Each number is 128 + 24 x the weight over its row's rms, rounded and kept within 0 to 255. Layers, rows and columns count from 0. Numbers have three digits each. The size before them is the row's rms in percent of the matrix's.

# q: layer 3 attention query, 448x448, rms 0.0516, rows 0-63, columns 128-191
# k: layer 3 attention key, 448x448, rms 0.0534, rows 0-63, columns 128-191
# v: layer 3 attention value, 448x448, rms 0.0916, rows 0-35, columns 128-191
# o: layer 3 attention output (transposed), 448x448, rms 0.0809, rows 0-35, columns 128-191
q0 089:132163099128131092120148117123153119097161136118127110139130144139137162133144113181145147131131132122127144126119185111153121099161167129127151159140115117151116161131153138134131126075159147
k0 072:091137151112110142122126136128137113119113070139086087097141141110153083170139158098117165129137107135077121179080119073094124139085093139139122145137125092141166118089106122129144097124131128
q1 091:151129123099105136131144079114167140143169111081096141118109115139136090164112157079106161100097146106106134140153081129117136124132135107122114157102144159147113117128145167134128133112106157
k1 074:119108131110154171128143137140103124178128134121166148130133129091111135113168155120140108102124157119087129170158076117121164148115107170096104140110140140105155106130161119090088122129114112
q2 088:146143116064152097113138128139133146117169177125109089109111103118107164123121147101143115153128177066122141140146110122113116093117166167128142119157122151153088199150135086134090111131157096
k2 072:109189135122145106165105136166087115155122091160124132136146143139129121144146152171113131115153102128141103144114115111134097115104132128119138140118181165164102107188123131105124123136111141
q3 083:126140146153130109122088116144177103117116121104156089182123114125135171151117126163138114148122109146187079130157093163093111107154144137110134088108094152137101092122135117100137122161099065
k3 075:170112134146124087162129167159133149106142061107120113120088096120128143104148134100133133122111112155097117161137121162112135157126120167148110157124088117129105111115142149132135147091139138
q4 091:090140140152149137154111114129120176132123082135101142134156105103149103149105117163141153164139095112132116123152133127140117149132136154114157163133111097124095106092085091107129110108136127
k4 075:117153129112116134112155131120120157077149156113113136123125145141121145132165113134119179099109111144104100139118107103148129099149098034146133098125146138155127152160163145144124154129107115
q5 081:140118121095151131137149142140101178105083170078108135133155083148118139133139163099159138126128119163127100112101177155111127137168145127100136091150141120148086127136103128126147161157120153
k5 070:135105098144124108142096119123113116137116121130115148088139141143107154119111089132104151098178160112137124126140120129128118114134110142102102138144102108116128118101127136136124124128180131
q6 088:151089102103110131145170080143138145162112083108114140102130157102144122116136128135138124106096084135124095129119128102190130117134098131130145112126167114121103136124116116139121130151144115
k6 072:092111159104120159146135126120151116174099164118156131133155120152084166141102094124129157145149181112116175128164075103130159125172163099076134148121114161112120125125120137134120072145140142
q7 087:141084112170146104105148143208123131082121135115148129125128143149156134105162123158125187139112089094095129090173201108101163171126154148092126124172129140158097112104084146118136129156115140
k7 072:137113124150131148118136175127160139095155102118089142147139136140137117141132096180121121184155152125127102112133169101163157091130156102120130089095128138113142144131136157134145149148144120
q8 086:135129096107125112147092137130128158129114174123122147110179133140124093149170089121135147159142134114130153090090118131174129125150142157119180118146089124137096151129133134156139117098129143
k8 074:136099119151074150148146115111121118119114131136143163161141165120115135152096116124167105141125102162179131148116112106144095127103090117118117145102138113149136098115161148149137103143150128
q9 089:127175154141149103104114164142156121096142121119137159138102078122132130083137122148105137108159076122123126162174108128132148126128130109104175122137075121157107097115140110119101153151149156
k9 075:159138095127120118107173101114170129140120109109108139142107130141118089161096125111126116104105134146116118169119125163106112083069159099111161126130128093112115151151130117101149120122110134
q10 092:130135117108153130133122160093106133149144137064148128084122141156128129115143113097148127111128119147144106142107108125149123151152137134165105116149172124134127122110111144173158147167137119
k10 074:146085121102159139108141160120159078136116082173120136105165122138128160107123169111133149103136144138159124106116127178170139133087118150100145148151117161138158086114134132093091111128114116
q11 090:139170155131135087132132071125117117128128136091124128121187152133107147083161159104142141137101111126106128144127159115177150150063147086118121138116103158118148135135126157111143160162137109
k11 073:083086101089135118078150138103120129135121131131128117141093164116100169137125107076157123169142150134122136093087147143108130181150135137115137148119129147155114143167100151151098144136139122
q12 087:117138108095130162126121103137079117151143170141131102133134116146161143104151130149127110146106115094113158152170119149112164090144115098102125137164141135163121141136149139131103142120133100
k12 076:083173121092134101158133112146171120155127116107179141117123112072151143123155088112128144108088127107117150102122135167130132153118114107116154144161122140086125127123168117129088107138129140
q13 087:104120112115100109137125167131081204128104153111141117106173103157105105144124129169115160172133076121107150119171117125131081100128092159100133136122118105136151141141064068079132145099148143
k13 073:107129117148152131120125056152131109124138147117120168119103117165104168154148128101131124149085097099131165161134099158132101155115133139107122122105130155132140120133127149128129121117143104
q14 089:102112119163143125112108124119154151104128139120091160138121100184148125135110129152144106070135145136134133145092147137169112127087105083149092096141142109119114144126076128130143112140133093
k14 076:091135121140147126173153119095123106134103088114109140102123139131097115118140118094176103135136102143172138071138096134133105121152154125115141174117140106123141130159089116159120132107167123
q15 085:166118126095126142136152114141133106146126117100155123158087149131133101087140137111147102066103134111128114157121099083083136133139141131146075119140131134144130106118154127090104109097137119
k15 072:134115190129138108132122102184124113132104116123164118130095078141134173131094167120106127152126165112094125151135116157134146150117130130121102083139125109090148119097161146117104095134153130
q16 084:132109123148086140120128108158128145138107094110147112119143135123092154114097134129161156147136139135163157130103095178091145158162138081119095162127092126147117210160148106134128112163178115
k16 076:156172126150097095125133092137175102149144101153136111126139074114145143144140117119134096074094159135122131118150121093146158113079121162133130122161144138127120070138125160128127094111171124
q17 102:151118126136127148166140137174118119122163121101152135114143144105126164148131175138127097150085117143068140111128150119160131161147134091140096150138136113114122134117120128127166108111140169
k17 079:145130151140114118083109156111129130148110113113171131138078053127197104114121112132142160128112147144095099167157108126145150119146121171133137108151110110128159112095151137098101145129141139
q18 083:114137129088124142141136126157148140137093078132150130143145143135165141103128139106126182115135133152114071134182107139148149106184176140133134129128161117143121135127107110066143076149135121
k18 070:125142133125170130103137098120128137100151140118108102120172097197124142110085131150141153098127167114153177125122129062118131119083113128100156168128110139118156153156116122158075088111154163
q19 095:096100133138181128117136104132168117132132163114106132120149126142136132102128136143132123146083150138129112091101131100155103157159085121137123123117160119127093154168082145134182111120161119
k19 076:105114196129132136156144120156132171113168127144148088153166181102153109131112099118158142120131131160111138083117149126176114090129137074132102110105131143142110131148092109153147124109150081
q20 086:108113101150153145106124161105086114118133102122108133090112124130150149092094147121162121123108126112127210092134168119111126123156124137095107151117144104147093151110135112156135158087119093
k20 070:176105120120163149106101106156111124100132130102132108113130133176132100137159100136072155149091105120111105165149121137154130159119137126142148103118084123123104107134117132145118115149136107
q21 088:114144134141148135124133146167179091119117118084106174094127141150150136146116149129136151122119170156142147072096076112135104148148123093163085118120113128126133116132093136139148126129116116
k21 078:118095133118147101169132136144144126118175112111143096136124155137124134143177132127152126166100088125113138128106173146129142109127124140098134132111122147130173138118125138142109136111140112
q22 085:124146143102132159142095103122121055115137142099131117132092111141134155137107141114155109092147140101146168140151113111170141167154106106123145145103122155167141106166138145167108145093116095
k22 068:165129123134186137153149110077127151103119083106124098151140111113140080091124108153129122112066116159139127167081138132125099117127162131162108143117130086116094143082096111097111140144138139
q23 087:143094120086119139153113108147142119143149123145170096115097152111115125146126129153123093143102078137080165148081105131090127107143120145123100109132098163096162157117145113137147164115120155
k23 073:085158102063119166128124138136165094091137105120132131092120119060101159148115161128117140131146128086118105125156107137126126139147120145146124145115137117140112161119147152128087098101118115
q24 082:135131111085147134130132090127140117121123164146145143158112127148177121137153116119103136092126093113080146156136150114103132158150140094145156170096130146106161142134124105165149115139149127
k24 068:112134141105149119106124116141103080109169151144150111136097095073121156130103122113157172136138142130138140159103104169198143126121138147160123124130163097127099128132112084120122121092157115
q25 089:116133108168117141130118124168129165169114172149155123144128146112084119147160087137133132132122099117123186074114128160132134143143112103157117105169152104088132126130073117148123155137142144
k25 071:124084134100086093117160137140138153135143147142131121119100174143150132143136070099094107103091135121106088158076172129165092124115161120116101120168151133151128156125158122108089118126138138
q26 082:110150119139147153106161077117099164125112129110152152114140167130152168102141106118153140205131130109117168124098099131119158138131143112124153129117139116118141190159101099139094130087140107
k26 069:105143154121129115127116171153141128162159181155163125128137136118148147145112147153112150136144093116126094107109121136126152144176147143142113150134126153107104076157098153126119135153119097
q27 080:169129096171130154179143136121160126127087115142095153147123137153078150112157096112128117082141116111143166137127131118110150141107133088083142091132177121155099116111117102144155138151118124
k27 070:077105093116101163125120116143137152152136142120083055120141151086146121082151145130120108126139128145165114103091086080139120135095134134137147094090143121164168119177128145143131125132108140
q28 090:166144146135114107139102151087094124186157098139130165160126103120114128070092127157127115131105172101101119111114105128101162116120126183101148117119164147124162138153105125119107126110118121
k28 074:115168115134129107138118104149121139124123109163132147149135095099113118116165114175153090109123107175154148154126097122111095155089137141134132116126089125115141109096159129076141131155154114
q29 092:130151064129143124123103111132126092131141099110127118117138073146062148161153112173101123141115139083095169113138096152126163152130120146158119091131110142115150139141132112170138128122140121
k29 076:125112124101156129146143112125171128099090133106104126139123176130133141108141095098132169137133142113165127181111143130092121132170169119114134159096111141121112156169131130115146137136091112
q30 106:153121104142085178142116105152187114115147106131108128130136111115117115100128140132181117142135144121121095109080150142162110127131116096115131126121099097095073152137124154146156115125120124
k30 083:064086112114132132130105129137118114093095103116092145182149115112163111131165143108132080118155153145157101141121147110136088118137116151123114163111117086164117151104176165121143120108144152
q31 085:130108109137123138131120054147098103127138123108163167135113125121145135079181133131147139160146109109133150172135166088126145128155079147170149112140121115146125143123146122134115138111109118
k31 070:089164119110101096102105142154151143115152139104126124102131133123134116152102125148130118125090178116161144170106130127088133134120125141137136125100160169102174144112156168133138087071122141
q32 083:187128149108083129141199098143110136139146113158171129127142083084142105112145117090135132144138135129151130149181101135138098152105123141147108155142085161101159146127156122158076120116130126
k32 071:110154142128117133118130183149131130150121155073150115143113109128177142137122142113154131164090091154085100173160084190107141134130125155086115149119129161152114106136166128131135147169125169
q33 082:139130131114169136129133161160108100147158104104102154107138129137126119100116105151085151137084088127134130092071081119154142064110159129103111132136125118113141127121150166127092128141110107
k33 067:143114126154141085141142143114098133128117126175165117101162099144144133142153106132179127121103077102108123045150103113127111111150100139117139159178161105101120155126170161185144150106128159
q34 085:159145111172153109086132121167126108087136122139089057138129123144134153137164148154120142181106108176141158094147082128151148105160127109151147140138113160148166139125178163137073102166085155
k34 075:150154131105143094163163125106112127082191084141084138117092120069145117119120150113104131136105173115105114167131143148108130138140125111118126116128157086130108128128143119098107153100110150
q35 085:098153095138150104108152116153130117133120128104148129077149143154116149125120132143130150132116121116125120115171099143154177127103109197160091119160092137124093147147138132161169103188140134
k35 072:112159120123147120151121141113153102120131140103095108152129111149103114139141126132113146105149175120180143121167083101148157148104142092100123135104147101135139093098110168094089139109118144
q36 087:165140141118126141120123141113102071118122163131105079155115093168113121122084157130148157071111136093129139116141077099157147157164122119116119123131144165121155122086126080128102106168121121
k36 070:110137129119121125120142127140111166125116107108128105173187121122138151130118149153108133142131134105156143182117127119151125114179112122123156094117158152112121131130115126126097165096192105
q37 081:124117127111128152143164137104117106103112125164131091107138108151125122147155106178143125151128115139137180129100124120188123123105147141124148116144128154160124105164120118121144090171106127
k37 067:095153066119143155125124126118095119081133103121133150140096142120138153118114136139066134097122114117173136110110123159113094091132113141149133132139137080133091191136146138109109138131117125
q38 090:162120074109106124131134162130133126150108128091146126123130151089134124120113138135112139152141164164140156141103111107127157083101143120182122124133096126148100110096119107104157145125088149
k38 074:164141115174133158116131107113118156120157103159148107153125133099174170152116109142163135097117137094105112105182092177126128128090110151114145153125132101114151152148146121133084139108127140
q39 088:134123138152116139136099143097147140126140135128102147147110095128123132139159170147128114145083149142163129176131163146101100177165147145144128117136139134153152115122165104144114141129120109
k39 076:139143133111105112118112110119105107110123136159062087114136150111130085108100126107083101155136143167142108100101166128120133135157135139186173123151103118159114161173140099134117084122075117
q40 097:090094129150117123083150151142155221131141142150169118123232149138130135190117124144164147127101135109147135091067152096179150082130128163137120124114115134109136180139098132163135127161151142
k40 076:110119111135144144146137140101152116105122095137115118069155147182119160128149115110097096097132104125130152089178137133151100156114104098108146132155151151127112153109096176120121154103140117
q41 083:122115150130100147109115088113113113116141090158136147157111165115126117104150088097108128107158150118138150115162113136143149108118131131141113129133143069112121119109121118146143099121137109
k41 074:113188097113109147110084119082154150169107172123112142159137106150152127121184131140106144114114122114141120099110147131110158131107103088118174156098173153141094098175110108133151096156109142
q42 088:119137103153143089117117170102144119137101109147091183112131143194129124115133133146110153181148140090107131105155136125134105103135109124129148130133144159140093093160090132155168073127101147
k42 072:120153123147112093141176105155153108133113131110118162160113117135165116132116124099148153138099121107179154103116131092140101139153136101075119162141108115110142117154164121118144169095145131
q43 082:160126154102073153077090139128137175139125141115113134112110135169135114144112128143141120128131106097167139144150112158152103084087136114115142127130111171108130120119149125140117168120114113
k43 069:100137171175129153135133115118134182091130112143132149121108086111123126099097118118139126118109104109102182123084135110093080146111149128130157152122182134116053119117131106109140084123115168
q44 077:131084094122117134131145115136119137124146156111126111142124128107089118145136180169101111145179136130155157109128097166113104135177150137126104140104113132108121111130116133121097126128150119
k44 075:119153128090132140082120081123111116134114098162101167102131161094127117120127126097170157104097105144096133101129113150092148108093111153115138124153128162104131103123129179136132132087125106
q45 087:112120119099133149091100098119136141154098097113116159134159127120167096093105178096123127123101127145099150123101101094149127128125127153122089129122120110137088152116114157144111110099128139
k45 068:130136125145140120110147119122124121178136136134177129159182091130134155161132108107103201116108110113130117101174158118132109162153117099096142094114093149117113145147070112140146096157099076
q46 092:122109124172088120166103121164073122157114126163129158109132145125101105115131086154117125126117100113173222167124077093111151129079110139117099127131092123120121115126112104108121134122135095
k46 075:112127132111171088141160145136118126128124196119129129136122149151130181113163135113108136115161091066133137115161126117121124126127187121124147152127124154154103118133135141113115141174100176
q47 088:118141142077161118134142113166120121129094133100108136116119143135101109124121151115125135095162086105095134149166141114135093063137130127137147100133135110123127117162172070126123156162110112
k47 073:091170127114143136081120131093133139119108106136142144136115148126113082144175133130080139148160116140102110150146102108144148175082133138142100143113169128147128109075145135110109086124095133
q48 088:180128104086103170149188104150144140142123131132120195126165095130135103125134136122126142135121147149088161093106155155156179142148124127112114148111118119104165102111133146113159162134106125
k48 068:128093138151138158109160110126115076113116124142090098133104122135121200124136146097094129097111136118108130117142147101146124145148126132110135106130131138135155094137137131161189154096115127
q49 091:105157142103101142075102171108135156095147161115124134121078162102116128103122143184074127144141128134117131150117133145100130128133167152072159102132123151117089144098165102121115122083120128
k49 080:171142087098121152147113096106142123124141084108099086115114172122072157144128130092113118103128053106102129139114161177120125136127133135109128121134120097102117160104101066132108082106131083
q50 089:156120148137098150103133005091124109088138112147131094093142123131128161141126098170130143129098150151143131121170088106159114073143134138147105132128093088110141150127144127167088134121154168
k50 071:147116087109111137175122144132182135132113171125165116152142113068165152112099139118134128167148100123105132215144068129134161113147124139084105114122109145130100144139137126114116147117110135
q51 095:132144126134129125120151159108119110109140105167055119128135083151143130154156118122133107145136136090134116153122108123117113116127162129108128084120148112082143124135120157144095156155156073
k51 071:120089081156137082172169115117129133096091116111091134152159105123106146122115122093131109125106113170165103164125103118136117110089162133075111168146108120136117123161128152106135112154149172
q52 088:152159144131138070076149174119142106094121112099114118114150037095144140141157156125131102111150144156122120121131122135108113150158132153107104164155138143106093138094111106096129143126158135
k52 075:127122109155112161092131089162144113116130105132085129101128137123089084115115131166124129176089153148115090114172118144138122133103129150081119172127123099144107156111120141134102107153121125
q53 091:188156153131138127078149154138095142134117086127166094134134107127167126133137130116133159085106155106135111115142118121115144116097156125122090150120149113114145097131134088134113094144130123
k53 078:146124161100103180151119100129150146119144102076146170164149142115138149144149162159103127159137126127147104162147139105137167114086134107100170152125124175133130136123158156152141187112115127
q54 080:154158155115135140139098181128123155134108108130083127151125166137125098063150140144121084156160142151155160178090148132135119142178128140077122138139123076077076141140091084124115130152124097
k54 069:130101115115137114084124116109089143130124117168070158111112131154123146158119134142120119121123102137113132152141155176140129155097137136118153132094166121121155135111111165152116124128114106
q55 090:169099091153126112174118106128103137114087118197134139099133155129144128134144141154159142135148146144133104080115127116183143143102103111130093155113139121112119111114079162160162117160159155
k55 074:100122172138173147101134150128133137150112136097112175140152156114090099123126110102101120126139115142182076064122126134118112130089132130144107100125114137150159094178117130091123087180142109
q56 090:164130090097081134120149094117114166146120163148151154153111103144128114137143153100114142145124126122156136112120119136094134094113095107114111116134160167142141111113121175140114110118101148
k56 072:063145133123104143154142101161114134155180090166141133152108118146109151133119075131119154156166151122118202112196135105165099137151103126134130158126130133128152155174124083104148136108122122
q57 091:125138144124058127079124137086144126129133149116134093109143159151130152142152134093128118135141122124088178098133125158132135133135138138102139107117122110163118156109106140183169116063155178
k57 070:114134162108144173131131131103124127156146162133121204156089134124142134118125120116135164174109105134100177088113118129150117151184133106162154129117136130122153134075140148142116140166128109
q58 084:066146159120162143153118120121174107087102112138090101095143116093095153129133090163101096124148150120106053159140135125094130131133142110115185101103153120158103121131103127116121094151128133
k58 070:117148084124125106104122155108084133118117119144103169157095140226119096102129161132183070117135151138163131180125087154098132118151129170092119108171138128111117149122123123114135127126129132
q59 096:103121137130147142138110068100158140118114126127141146120155146113159095141120086134163126158122102163116148083123140174157118122104096117149145122127141118139145108154121144133165111146150103
k59 077:126135105135139153113122168096168130053129161131130085135132138107115152177145127102113130099147126099144131104104126101173114158154139116123123164144146131115148142128119111131140129106118117
q60 085:099116140159126103093121132153084169133122117153143094138176133121161144113092150147151135052098123111144120153161160067121123133100120116146103105130103104103112112126113127083121121110107097
k60 072:131154129107114135174112169137103152141125109094099149138116146183098121152114097097152105163147118126167170123143131147147117127127135142092102128120124138127155128099120129136148156148149162
q61 082:114114143126194139134114139131139145128113120126109127125141150116124115145125109199096156159117138114106119182132126109147111156115123124142167115119138166142130113171095068119132123153153140
k61 070:067133145090138160125124135128114130166163128154110098122106135148114118113128122145114101131110098103195105115110198127125113104137150106120132144080118113125155148128133099167142110098131085
q62 088:099107095110125142181125140176138153135100174108187114125126155166116125130163133144149127120173105148094135118122133137136099119122111115151113108115140087119171124132092146131129104083144130
k62 078:099159134120140149133105095103105101165102153094112117120149130110110159112168141095128110152145104150170164127083163103116157134135130129157110101102111108120159134129091131149109166093104164
q63 084:111140148098139098106140137117118136093135147122062147164137115141100157120134116148112095099159125165137123140130141137119127086120126136134114127136132120117113122144139079150178195105083122
k63 067:131142125132153085134149134114127122122141121148146128161147116126162131149130165136158160143138121158148137121119128120129111127105158143114113170139103129165120092110092102108108122127132105
v0 056:165137116146147136121136157145117133140158125133107082083151133122146141150117091123104122078153121115144183109165138137119086153123183139096119126150159140116119160155158129098134180150123083
o0 068:102104100130075110135160120173156121138168115130137117149128148139132151117110198123135121091157162166166086128093167146167157116115124129161093121118118125133132115084104125145148121112140166
v1 060:173159100166113134150125143158138119097145145074086124126105155113147119110094108146136149121129143120074063139138125113127166111100155132157143161143173135133156110142120109113089118100101176
o1 076:055082143112100164128123128132086154161135102128128130123120143118131114136151164103133084121122105173171174106108115143118110150132106145136096137099123133144117128089129128119174093145162102
v2 061:119110129112145106149110162075124163112133156105137127112104106110136086140101145174152094102111152159126090101121109092106132122139136082114125134147201116112183114115094112115121099057100116
o2 071:140103124138140155122141133126114151117106130119156141158133149100127170141169122131112141125168154120144108136137125066075101117109093133165132148103091121130157103141180125138143168133152143
v3 061:153132145100166131122115148117130134143172141119172100170134138118147133105093093122151148104110147091088142116107138103130119076166147102146112148156161128161151108081103111104135171126113121
o3 069:152127100114140141140115143155114145096108183117145144120104143103160160160147159120136104146131103130151158187153156144106135195113127134105128162176139150126099138168141131123149128098112078
v4 071:103139119106113140145111127143109103117105135144131142158141167124104147141169124134131127138133106139101115117101142123090132087130157073121137067100077153157114133130095110120129140163155041
o4 083:095146161161156181137141150113116130134134155104089158103125129156173086169112127125150127146095093115123179104151160146167133141132146114123170179166150161109153162150109149143117141130082147
v5 063:138130096111113100148151100149130096142110205130158107118119153102129160079136135134102097122132079146166164106135094156119123123106140075113142133098139123086149120123146105138129112101159167
o5 081:158156118133158093125121162140105115126125127115098111141117089133127129120098148122122154118105101127138094108128097097113131133104151157115100151150106108111134154142094116108131138164103122
v6 059:121105113069155148142100124147167121122137172170133114109109156109078135107123113156142113114115133107150138128148140171117153120107132071110141160114125154124162146086169102099193100095140098
o6 072:130140141125166101092201157139096154144107123096147155147142111186136137142095101127113176091171124135160170167149098122139159136132147116127074102127131103138143121155097090117104113165139129
v7 059:122118146118149116131152124137116135113153160134102095079144144134150118157102076113126109124126115178125102159127118133141167134123134116135139102133157136136140127125082174126149077161074145
o7 070:119137116126152130144113138111131092115147159110130092145135198127146142126154149196107158099126167150110098080133130111109119105116118144140143086109143108124104079088160180097111156136121113
v8 057:153127125120141115111168150119115129140144151104078116129090157102126118127132163150097156108137094127096106141100112173091132167151152106097159116097124125130166097109173095111147073155098138
o8 064:095126169133104173105102129146156156133120092089098148101116084128148190092135134112109139117099111137144150117174119123118097117144129100159119161147145100152143102110101125132143107108134086
v9 071:078071122124182073096155106147155089106163125091136124126086135112161079100126182110157093143082121128134127096087137141100114105095140104121135140145145142144142114103139157147133123157118127
o9 083:144163120128133129105146120147111123082163131115075143152110111166157139120135115130119188083132183185129072064119116137149144138104144085092171145143119130140104145096106167150104117077112133
v10 059:120121124155155175179165154129138128127160113127095117084129105105146143130109118115057145138109142114094109108138156092123115149094147101146103148136130134134128137133146158124168126181076088
o10 075:124135134123110125107134079125097153117110111131156135172102157139110151139136136116119126165154130124163099120093147164134093114136069113111136109060127120148128135081107171139128119148125134
v11 062:113110167106123104096117136121106114152100146144170132156119141124101145089138144138145124123150101085113140136093043139158126130157109146084118119125120090104138136149143147106131132093098117
o11 083:155152153137106125155142113136120124073139112119106111097127116078142115107147119111106126096103186186133101185154116123078110097133148141127131125163118160171132110131121106116136133109130147
v12 062:081104134121111164092137101132130145108161148103164135168126124142155153138138126107136107136147116141123148112089160129115124190116136130155136133099091141148135112119115103119130161109104097
o12 074:079136114123155119153156180124164113140107166154127098141156105150106099131092147109122159134115127124167117126158133111170118140130114160124124139139103126156165167164099147128153130124173152
v13 059:128093118115102118110141140134112126119110126130156166192153111123109134117143100129124121116108109103110133106123091107122113133107113095160096129095125128125152117059128146112130138157119127
o13 073:080159120114190160132130134109099158169097138092107124149127103127114112136110117093086166184109118090121114096113150125150166175141114127160155158115175131147112166193104127163112120116134143
v14 061:099124137179093105108110151125128152142096115138157154141097081128148145158100164114131111143119182166104134161150124092111168132134159162122132133148125100118141174139139136111111117130101116
o14 075:161109124156141136125138122134100129141125128162158167152168157134138136104146120104122136095129135120146141071107160155150123137142088111117105097084127105122099090150091134145101119126122135
v15 062:098101127167121108102124173172132124142119122128085106132117120127124159109117140132151103168136125111157118149150144135143112107103165147168168108153131137100109122136143096143119101144122147
o15 081:097107137119127148137155117136130138120138153129123128125147201109077116132140139089110144121110101143152147107083086140116159146129119103123092136121118102125149104125136140129125145149144117
v16 066:141109128131138113179148146174128096129097141105115143098107127142144119141115185097132103140127164123139103128138143143114137093154136117096124107120120140116168135108132088136125135160104144
o16 081:116108104163162118090126098136123141143138147114128110137185112109117113099092094157126128150064109140114137099115134108178121157118151087155113101166125092144140129181078110134125092154121104
v17 064:130139092101126098108103118146092122114126122124152131114112115147103111115137107131167157141152161177120134134138139167112088106110103140140100184107093117151116128132161175127125128118134164
o17 080:144151131105094143114136148140117135102111118145109093083075105092120139135130143091085142094117093113095135126155124118110154145101178092103154144111118130115115089127142094166108144148102106
v18 060:123123120171148092150097100141133113111167124111174103129058101120128166149109111133150115167164149113125074105129089135131160126107143128091139121093143141149116141107142207157130128129093205
o18 080:091122126136145122168129139087139133114107172148086142116135131157130088140215120135135156126136148188120125108051132104143108142134133099146153147098129124112104098115114096119143148159128092
v19 069:085127104154171124119086130115133123124158123103142128140094159146135115104174099124140148080096070079144113110124134108126133127085129100169126116099130134146147144119095126143154140125121128
o19 082:120131121105130090111164169119068149125144116158115140131110129127154150155132169139090172141183135100122106115130080143133151123162107129100138167145120124128124133103119155115112116117117128
v20 060:124150087154095142122145170146112157099130102154130116110169135149115138126117109130109162128108139182120106133145121046145150112109095111120081151123108114158095135099088124138114176200160137
o20 071:148154139118144188158112097116121133090108184146152140138108167086120134131177118149159113140121126092097139086172154160130121150131168162069170144128116121112151130164091135106123188126122140
v21 057:100139116108141187091131088122130084114119113105116111112149149117118145150150118101099148176129141089098108127106119137155134111160136127144146084110159144136131114120140093122109108138095127
o21 081:123086137133083166157105093134127164124158157136179144106115092074159133144077095128160172144135087128127112150143123147076139142113090118132135125136126132142147109149126135134138108078137127
v22 067:162144117095148167158129125103120100162152117171163150151118090100116115135139125123160131148148158160158099122132092122145167158121134133110125130091136111103126110113166112138084173136119155
o22 077:111121109148126106132133123136114141108104125121126119123116085112107172126106163136139138113154124119115097209155103150060126119131130174134122106144105143135111095126167111108114107143131156
v23 074:124141102171169102119148118134108146137145064120128086145132118082147106152124125141123127118115142133116110117120125119139138145073129127163103126135149148134115082093124135069102118145133190
o23 089:140111142129142118141138091093154103120117136139118152128123120172142102165137116148154148131169170125130142121132120106152145131148096110104091119140131109134100146142116148176157114130154111
v24 057:122110109118079118096128153129113123082107170106111093126144163112146150121130143086125156157163129123114169114195142116137124173097120145160141180116115158114135140145141088129105163125132110
o24 077:075129167111139157144163096130116130152090125107147147111155153156103089124082111155107086106121124165161123126098137084091098101113126138092141118113139101103131124157125087136143113121114123
v25 062:123135131120112167133147108134109116147128123111134097136164104119130121130145126141150105104103116120117108110116117125150148177124108157177122130132156106157167137146117109122113139115122168
o25 079:148110115096171135152100118138106145069129128126124153140126126126117148132114139144125120133131132122149126159162148174081159179113146178104166126184124182109109114181171132105137101116147113
v26 064:094135125119081100152119131153147134112149145115104101135121150128112160150135111124100107123159087086137118121105139146128124124118089123117114097113118177121124105128114103091127090090146150
o26 085:136097125144140126113146135085105136170130161154171133105141129169125075112117129117161165141098104127150153127070087113117098130129118064134107156156135091122125132143127126160144122119161132
v27 063:124120098109086106135126169128147137120142161125124123129107123109103108091102097126141095087172143082136106129116114144136145146129154144125171165143140126099117112152190139117111170116149104
o27 081:131157174118113119153120130087102113129108141118049125117091120174147142119118135109080146145127136144143154195138096107096124130119107110106095122087131131176165117120101107121156142138119121
v28 060:139114148086121132119146127110111148122103120128136117129138123119086128121151119177128120116165131105136151170137129175105113138132137158094138162114135112092140168171163119116169127084142097
o28 076:109111146143132122131167142131131111116128147119142151098146091148106134163102117100164128094147110172134096099131151082125068109138165145136093146148096129136141065113123085124120132155114100
v29 066:120138117123126099126145077094110127138079120115103100136162111100113114117126127157108127138149103112120115158081116162111158112149132162127136132114067091122140124115111164117124092084165124
o29 077:125101128140152152135116133131111141135135126117064129095160133152124126172133099122120122160090112115129147055165141120148136119082123130133142160162128157106112172167113132154145099154130126
v30 064:123116152136150145161151154114106127159147143104145144105142154151106095169128098141146136123076103145123141116093125114129160172154089127157174107083132130107136100127140094174117124123134119
o30 084:162151091125148092124137120127130144102101102111085096150111121109107161149174111114158151146134121169153139099165146143122100118137136132126107165167147135162133182134099167170143122085174142
v31 056:105096118079155096153119171109159106162093147095165132137103095126105158130168124115168111154132113119115101133144127156163078132133099151123151117143147134134110138138118090087139151149180150
o31 062:140157119139139108117135122128116126110131130120118124091158112122145077113093140152146121083135135110150131175106116139136146155125109126122102156157114156055100121128168083095138125099099055
v32 064:107121110108190127119136119116125136114160091138103116112165123120163110118089117117142118164055123122131134112077097127155176161131130094151129124146159138171105122150102143145119106166127127
o32 070:113166126106098104159121090101159148137122185106119121127113162115112110153177105126152108089188143155144131109121143142154132140132074140164114101120151162093143121129127154117139124116115133
v33 075:103127105161175093165143109113080115125149155123108088125092130143139127099122138142146125080069112125092115124135123137138164102134131084107099086134172152122128140087119067125104136153143132
o33 079:150136121127097130095111103135137137168094117146109124138143113143126116139133087118127113128129159119122134131097088117086139109104120126138112168114098111113129122129128149110124113097164150
v34 061:152128158133141138159128138082161167133127158164165161143145073080159103145136155106139101137110147136125189119118100104124141112106130170122135138109116082097091112136112128122126118146116119
o34 076:118126096148167084121141111123095141135121117136092136123125154122158155106127087150150139141123112098153112137164128131146128136133113120145111148122124099158148118169065160118129137146141146
v35 069:138132087167137096154094120154113101115143129151150134095174153121159127165117143113094135138091136102119187109170139113142191101130120094095112093179111117091166159117060093166151129149107118
o35 083:169111110144155153159152128120131132145144144150157111137116165095121129126145106165156091106166149148155131080087142141156119147117152154140161137086148110140140107114089144124111135112156141